{
  "n_kv_head": 4,
  "vocab_size": 539,
  "norm": "rmsnorm",
  "bias": "none",
  "tie_embeddings": false,
  "init_std_qkv": 0.101,
  "warmup_steps": 200,
  "schedule": "wsd",
  "batch_tokens": 32768,
  "seq_len": 256,
  "z_loss": 1e-05
}
Each number is 128 + 24 x the weight over its row's rms, rounded and kept within 0 to 255. Layers, rows and columns count from 0. The size above them is the row's rms in percent of the matrix's.

# layer 6 MLP gate, 512x128, rms 0.27, rows 411-419, columns 0-127
size [102 111  91  90 103 105 105  90  91]
[[ 74 151 126 134 162 106 150 143 136 161 153 127  86 140 153 105 147 134 186 137 167 124 104 120 137 143 137 150 141 115 164 120 139 129 134 155  81 123 177 160 109  98 140 116 105 136 122 183 183 113 123 142 110 108 147 161 135 130 103 147 110 100 106 147 118 148 132 135 144 150 157 126 129 181 117 108 149  91 135 146 113 145 125 146 149 133 119 126 154 123  72  93 164 125 109 134  89 115 139 104 145 143 127 161 108  93 151 117 177  80 165 127 110 162 137 137 124 160 134 102 133 142 131 152  92 133 135 114]
 [155 146 141  92  83 123 122 130 130 140 144  91 129 165 139 120 133 157 113 134 164 145 109 134 118 172 151 120 115 166 105 134 118 142 164 120 153 178 132 151 115 133 171 113  99 131 109  83 135 151 112 122 155 129 126 121 125 125 125 137 142 100 138  63 102 102 114 136  97  88 157 111 144 156 170 107 100 128 154 123 129 156  98 122 171 119 111  79 107 170 135 153 122 119 153 138 137  97 157 123 106 113 146 141 112 149 119 125 159  92 125 146 170  72 121 162 122 161 142 168 103 129 121 153 134 136  83  96]
 [129 185 153 105 175 146 179 150  98 131 127 125 127 146 142 154 104 132 130 118 186 158 106 144 101 113 162 166 115 151 138 164 134 155 104 148 110 141 137 107 104 110 138 113 151 150  90  98 132 113 135 146 129  64 119 177 152 121 132 109 150 110 126 148 122  97 185 133 120 115 103 131 129 100 112 123 112 151 166 157  92 122 121 139 109 115  98 136 117 129 112 119 125 130  94 128 108 121 151 149 129 114 120 146 146  89 105 118 125 147 131 125 170  70 161 103 114 119 130 141 129 128 120 100 139 139  83  62]
 [132  95 138 104 123 102 157 184  79  86 146 103 129 135 135 146 147 139  87 115 100 165 104 103 131 122 114 122 157 127 142 125  86 132 128 133 120 130 121  78 103 144 151 129 136  96 131 111  87 140 169 142 133 141 135 111 109 125  93 147 164  75 119 120 135 121  75 129 126 141 141 119  93 119  98 132 109 102 125 115 114 115 114 149 123  82 157  91 179 120 159 145 113 138  92 128 125  98 131 146 147 116 119 107 145 140 121 121 104  72 122 141 145 154 147 135 168  69 122 116 170 160 106 126 160 154 107 157]
 [114 143 128 161 121 146 141 124 113 146 132 133 144 102 101 124 161 157  92 159 145 126 113 125 162 161 127 160  93 155  90 135 134 146 148 155  91 119 115  85  84  87 126 113 132  77 105 136 131 161 179  83 117 129 107 161 103 129 141 124 125 101  77 141 129 137 129 150 111 126 107 136 134 110 111 142  75 166 180 130  92 133 102 129 100 112 129 134 114 110 129 105 141 129 130 101 128 119 136 142 153 130 179 163 124 150 122 133  97 131 115 197 153 134 156 146 139 135 139 155 126 148 107  94 125 110 185 142]
 [ 78 151 120 120 139 114 135 134 128 175 140  83 105 126 117 138 102 124 141 129 134 119 133 133 124 167 128 125 108 130 137 162 169 145 129 125 120 107 117  76  68 112 133 107  81 106 110 155  71 105 127 127 147 146  94 177 159 111 128 132 156 141 139 128 160  51  85 145  89 120 158 135 118 127 120 116 143 126 121 127 129 140 127 150  95 111 108 113 142 214 152 122 141 115 102 113 141 147 149 111 101 164 130 146 115 144 123 116 118 124 138 120  89 115 174 151 146 163 117 141 114 127 127 140  98 158 116 122]
 [116 145 170 129 133 137 143 134 149 105 101 120 142 130 112 126 170 124  80 100 113 139 137 113 134 155 140 126 127  96 139 163 126 120 149 107 109 104 142 126 149 160  97  68 131  99 133 155 117 155 109 117 169 108 129 128 124 164 161 140 140  87 106 121 102 119 114 116 104 167 120 166 149 109  88  87 133 143 174 124 132 127 162 138 122  79 125 125 115 123 104 126 153 154  98 162 119 134 109 171 112 118 156 132 151 121  97 165 142 156  96 153 126 125  93  90  92 137 163 148 118 147 145 108 160 193 156 162]
 [138 119 144  95 155 127 139 115 184 139 139 157 167 141 146 151 127 108  99 131 116 160 108 110 152 108  90  80 129 154 149  91 130 148 126 141 127 174  98 128 147 108 103 141 147 141 157 117 117 140 106 121 145 131 168 130 149 126 138  89 141  90  99 139 129 140 112 123 151 183 138 150 108 166 154 125 111  83 196 120 130 135 150  96 112  96  79  94 137 143 140 119 161 146  92 100  70 142 118 102 161 133 118 120 140 136 102  90 133 142 148 136 141  93 127  81 152 113 119 131 140 135 137 152 106 151 147 112]
 [113  91 133 141 188 150  88  93 138 141 147 126 138 143 168 100 127 142 121  91 102  89 107 136 146 169 134 118 141  89  65 126 134 140 181 161 108 147 101  95 106 148 135 150 134 161 130 166 111 119 153 128  95 152  70 163  90 124 137 150 121 126 146 130 117 155 114 124 105 143 151 114 103 123  89 118 118  88 124  66 103 117 156 125 101 171 122 157 130 131 102  82 131 133 148 143 142 113 123 134 150 129 123 176 126 117 120 138 154 124 150 144 102 122 109 122 122 139 132 117 174 127 124 138 104 120 117  90]]
# layer 6 MLP up, 512x128, rms 0.267, rows 411-418, columns 0-127
size [104 101  99  94  99 116 102  94]
[[145 152 131 132 152 148  86 109 175 151 131 102 120 104 106 158 153 157 154 127 150 123 107 102 104  97 125 182 137 119 153 108 115 114 131 113 128  83 164  99 152 101 122 129  96 130 100 111 120 165 158  68 126 151 123 122 137 105 164 105 126 174 135 172 135 138 137 115 112 154 132 167 143 174 136 105 129 114 135 118  85 117 148 122 164 138 133  98  91 155 134 131 131 112 105 139 193 123 119  96 147 150 101 106  93 153 110 109 148  92  91 120 121 134  85 101 144 132 106 117 144 136 138 142  93 145 128 157]
 [125 125 128 141  59 148 105 128 162  99  85 108 139 136 158 151 132 171 100 103 125 122 155 142 111 182  87 131  86  67 139 121  95 142 151  94 106 127 160 158 167 156 157  93 131  92  96 150 107 127 117 131 144 101 118 145 133 141  87  93 120 144 146 130 158 114 115 129 106 125  84 113 178 110 126 100  69 139 108 129 158 107 143 106 103 122  96 157 133  83 156 136 162 117 160 126 100 149 139 153 142 111 121 153 139 155 141 100 120 136 125 141 117 101 133 154 124 130 143 110 127 130 129 126 140 134 131 115]
 [ 73 122 149 178 116 143 145  90 134  99 173 133 113 126 151 110  96 109 100  73 136 142 116 149 161 181 151 124 125 137  93 136 112 131 113 138 146 106 115  99 126 128 102 125 172 107 165 112 156 133 163 127 161 121 147 139 138 118  98 139 120 112 152 103 138 101 122 155 126 125 116 122 184 124  93 156 153 100 162 151 134 175 120 127 119 133 104  76 145 164 155 113 122 112 123  92 158 161 117 117 121 116 154  94  96 129 120 111  95 126 150 141 156 139 153 153 124 149  92 156  99 162 134 149 150 161 142 118]
 [181 126 107 101 145 144 132 148 139  78 115 173  91 137 165 139 121 132 122 142  98 108 145 185 157 125 163 140 147 100 118  92 133 101 120 157 160 124 141 141 156 147 115 107 126 174 156 122 138 102 114 128 106  89 121  64 120 145 114 159 149  99  95  92 128 150 146 145 147 147  98 113 130 187 128 119 132 130 131 136 170 132 123 101 138  94 156 155 127  90 100 138 124 121 161 125  91  95 173 115 122 123 121 120 132 113  72 103 143 174 147 130 150 137 117 150 123 115 135 109  90 157 123 126 132 140 126 119]
 [130 117 139 167 104 145 117 134 145 119 142 134  98 160 122 124 120 145 151  81 130 100 179  97 174 123 142 129 127 127 101  78 152 132 138 150 108 136 164 175 117 174 116 195 156 132 118 160 162 155 122 150 124 131 138 138 140 130 138 130 131 145 122 180  97 108  84 108 125 105 127 116 119 113 113 129 178 139 150 110 136 127 139 103 149  89 141 121 156 139  91 110 125 112 119 138 125 136  91 125 103 165 119 123 161 143 110 137 165 109 128  88 103 152 156 156 140 119 102 114  84  74 125 183 129 136 101 135]
 [118 153 148  95  87 134  83  76 108 147 156 118 177 140 138 153 142 110 113 147 120 123 135 143 172 137  93 167 104 117 117 125 127 163 113 138 134  52 105 179 141 159 121  93 130 115 123 131 117 120 139 140 133 175 119  94 159 146  82 114 118 112 112 177 126 160 139 148 111 128 122 168 135 139 127 138  89 117 151 137 110  87  80 124 177 126 127 149 140 114 151 140 154 135 146  99 140 135 145  98 156 143 152  96 114 116 122 112 134 119 135 137 123 138 159 156  95 106 105 161 112 142 145 127  88 121 118 157]
 [105 129 125 163 113 132 202 124 125 103 123 146 141  92  94 119  93 126  95 179 145 152 184 151  95  89 131 101 134 114 169 122 116 152 114 130 149 151 149 122 170 106 104 108  99 127 155 151 151 128 154  89  85 141 124  89  74 138  97 131 137 151 105 122 134 124 110 131  89 136 163 151  91 133 117 122 137 159 124 125 138 131 125 113 119 141 121 153  72 157 155 128 160 112 145 146 151  82 132 110 107 138 181 124 129 115 153 141 142 157 128  82 149 123 111 122 145 153 127 129  98 126 132 118 131 138 163 129]
 [147 142 107 121 130 137 147 124 104 150 127 152 124 108 124 118 148 136 162 134 140 141 134 156 145 124 183  97 143 120  83 117  99 135  65 109 175 129 136  98  95 117 139 151 136  92 153 105 107 109 135 139 104 151 143 143 139 126 113 103  90 137 123  90 133  72 123  86 130 170 169 125 109 120 131  82 144 109 147 133 117 100  94 151 140 115 143 102 153 104 129 139 157 117 143 114 177  95 145 138 158 130  95 145 167 148 160 137 144  92 171 172  92 102 120 113  88 122 103 159 100 134 152 108 133 144 112 152]]
# layer 6 MLP down (transposed), 512x128, rms 0.24, rows 411-418, columns 0-127
size [102  99  99  94 102 108 104  99]
[[129  77 124  94 130 112 156 147 146 134 107 121 124 102 131  75 121  96 126 145 119 113 100 164  95 146  93 120 122 126 126 117 103 119 123 150 184 143 124 138 150 129 131 110 141 118 101 143 121 122 136 164 111 180 119 144  92 154 107  95 135 107 108 104 121 130 170 120 119 163 116 129 100 125 126 154  93 123 129 139 193 110  70 127 124 160 137 134 123 105 182 111 103 143 108  80 160 116 107 129 107 142  70 111 145 148  97 140 140 117 151 108 120 130 153 114 141 129 128 135 147  91 124 173 141  71  96 112]
 [127 141 165 136 111 161 147 123 147 127 148 129 112 100 163 134 126 115 138 137 149 111 129 120  93 132 122 102  92 128 120 151  97 138 161 144 138 130 112 184 152 137 132 144 106 140 122 118 120 168 135 193  76 134 157 146 142 119  98 186 126 167  82 133 135 121 126 117 148 128 143  75 146 139  75 136 111 167 120 128 115 114 109 168 137 130  73 132 101 118 136 118 161 119 143 140 145 113 117  82 149 149 107 123 152 106  71 138 114 132 107 154 147 128 115 138 145  64  97 166 136 106 119 129 154 148 108 102]
 [193 149 113 147  98 139 126 116 171 113 146 156 129 158 155 104 135 109 121 100 126 149  98 114 151 127  98 139 138 122 104 117 107 150 119 123 120 165 144 188 115 133 100 138 134  60 171 151 118 152  87  79 129 139 150 108 139 142 164 137 175 138 144 142 135 121 130 103 127 110 153 156 110  76 160 112 137 103 154 161 135 166 157 127  84 160 150 122 127 145 117 139 130 104 149 166 137 130 104 137 127 112 124 118  86 154 110 114 104 109 110 139 134 167 141 125 136 121  71 142 145 147 171 131 145 134 145 141]
 [115  84 107 113 127 137 144 116 106 131 158  99 120 117 136 144 140 156 116 137 156 147 117 107 139 154 133 129 138 111 129 134 139 149 163 136 114 110 122  90 113 146 155 130 130 142 123 102 135 107 132 111 152 115 182 170 146 131 132 140 126  84 197 122 118 104 132 111 131  74 108  67 183 173 106 142 107 145 116 140  98 159 145 160  95 104 111 167 153 103 131 132 143 149 149  92 118 104 108 119 153 114 152 100 142 124 118 140  96  68 121 118 131 154 172 103 131 113 143 118  76 114 136 170 131 145 101 100]
 [160 145 121 124 117 122 166 133 134 150  76 147  49 112 139 116 160 127 123 103 156 108 113  84 120 138  95 138 111 108 139 120  85 132 146  81 154  96 101 145 152 126 122 142 121 141 111 107 111 139 136 136 112 120 136 136 144 153 137  91 148 151 188 159 142 110  99 123 113 148  97 158 121  98 134 112 118 120  84 138 125 104 168 157 121 105 107 127  97 149 164 161 100 147 112 119 104 123 131 123 125 112 111 153 114 102 126  95 130 128 113 141  85 124 108 130 108 120 126 158 105 108 159  97  92 184 171  85]
 [124 113 137 102 141 153 152 155  73 176 112 139 105 151 122  88 120 138  85 161 139 124 115 132 142 137  98 124 136 107 125 161 162 130 107 125 160 152 119 125 125 121 161 148  88 133 145 133 144 155 169 125  94 125 152 104  84 128 124  59 106 123 131 106 159 136 128 147 115 135 150  41 157 116 113  90 114 100 108 148 122 143 116 118 114 171 144  63 115 127 178 120 113 110 133 128 130 134 131 163 142 131 103 114 125 102 139 147 158 140 102  97 128 107 124  91 109 123 139 101 124 132 102 119 127 167 132 159]
 [ 97 130 109 158 113 118  90 136 142 113 151 165 143 104 145 165 107 104 140 129 120 141 131 130 114 171 136 142 149 141 123 142 121 130 137 147 121 161 130 115 112 103 158 160 118 140 154  91 136 106 170 180 145 168 113 117 159 113  74 145 108  85 107 160  97 115 136  91 135  93 160 143 124 120 123 166 164 135  65 136 111 133 154 133 147 145  94 113 121 150 151 126 110 102 136 135 123 102 133 129  97 140 167 153  98 164 107  91 143 118 187 144 147 113 148 121  95 149 147 101 104 146 112 124 183 121 133  96]
 [143 167 171 155 128  88 137 153 111 112 113 122 126 104 108  97 109 139 121 150 140 132 117 137 124 154  88 108 133 111 109 101 177 166 152 104 121 159 119 117 120 102 110 173  91 173 142 151 124 112 170 121 157  98 161 129 107 133 118  80  89 119 156 165 133 127 140 122 133 171 129 113  87 113 117  74 130  90 119 159 125 143 113 100 128 101 136 121 144 160 124 125  92 135 106  87 131 128 113 112 145 193 152 155 116 106 114 142 148 130 166 132 133 136 138 148 123 180 166 112 138 114  89 159 135 136 130 133]]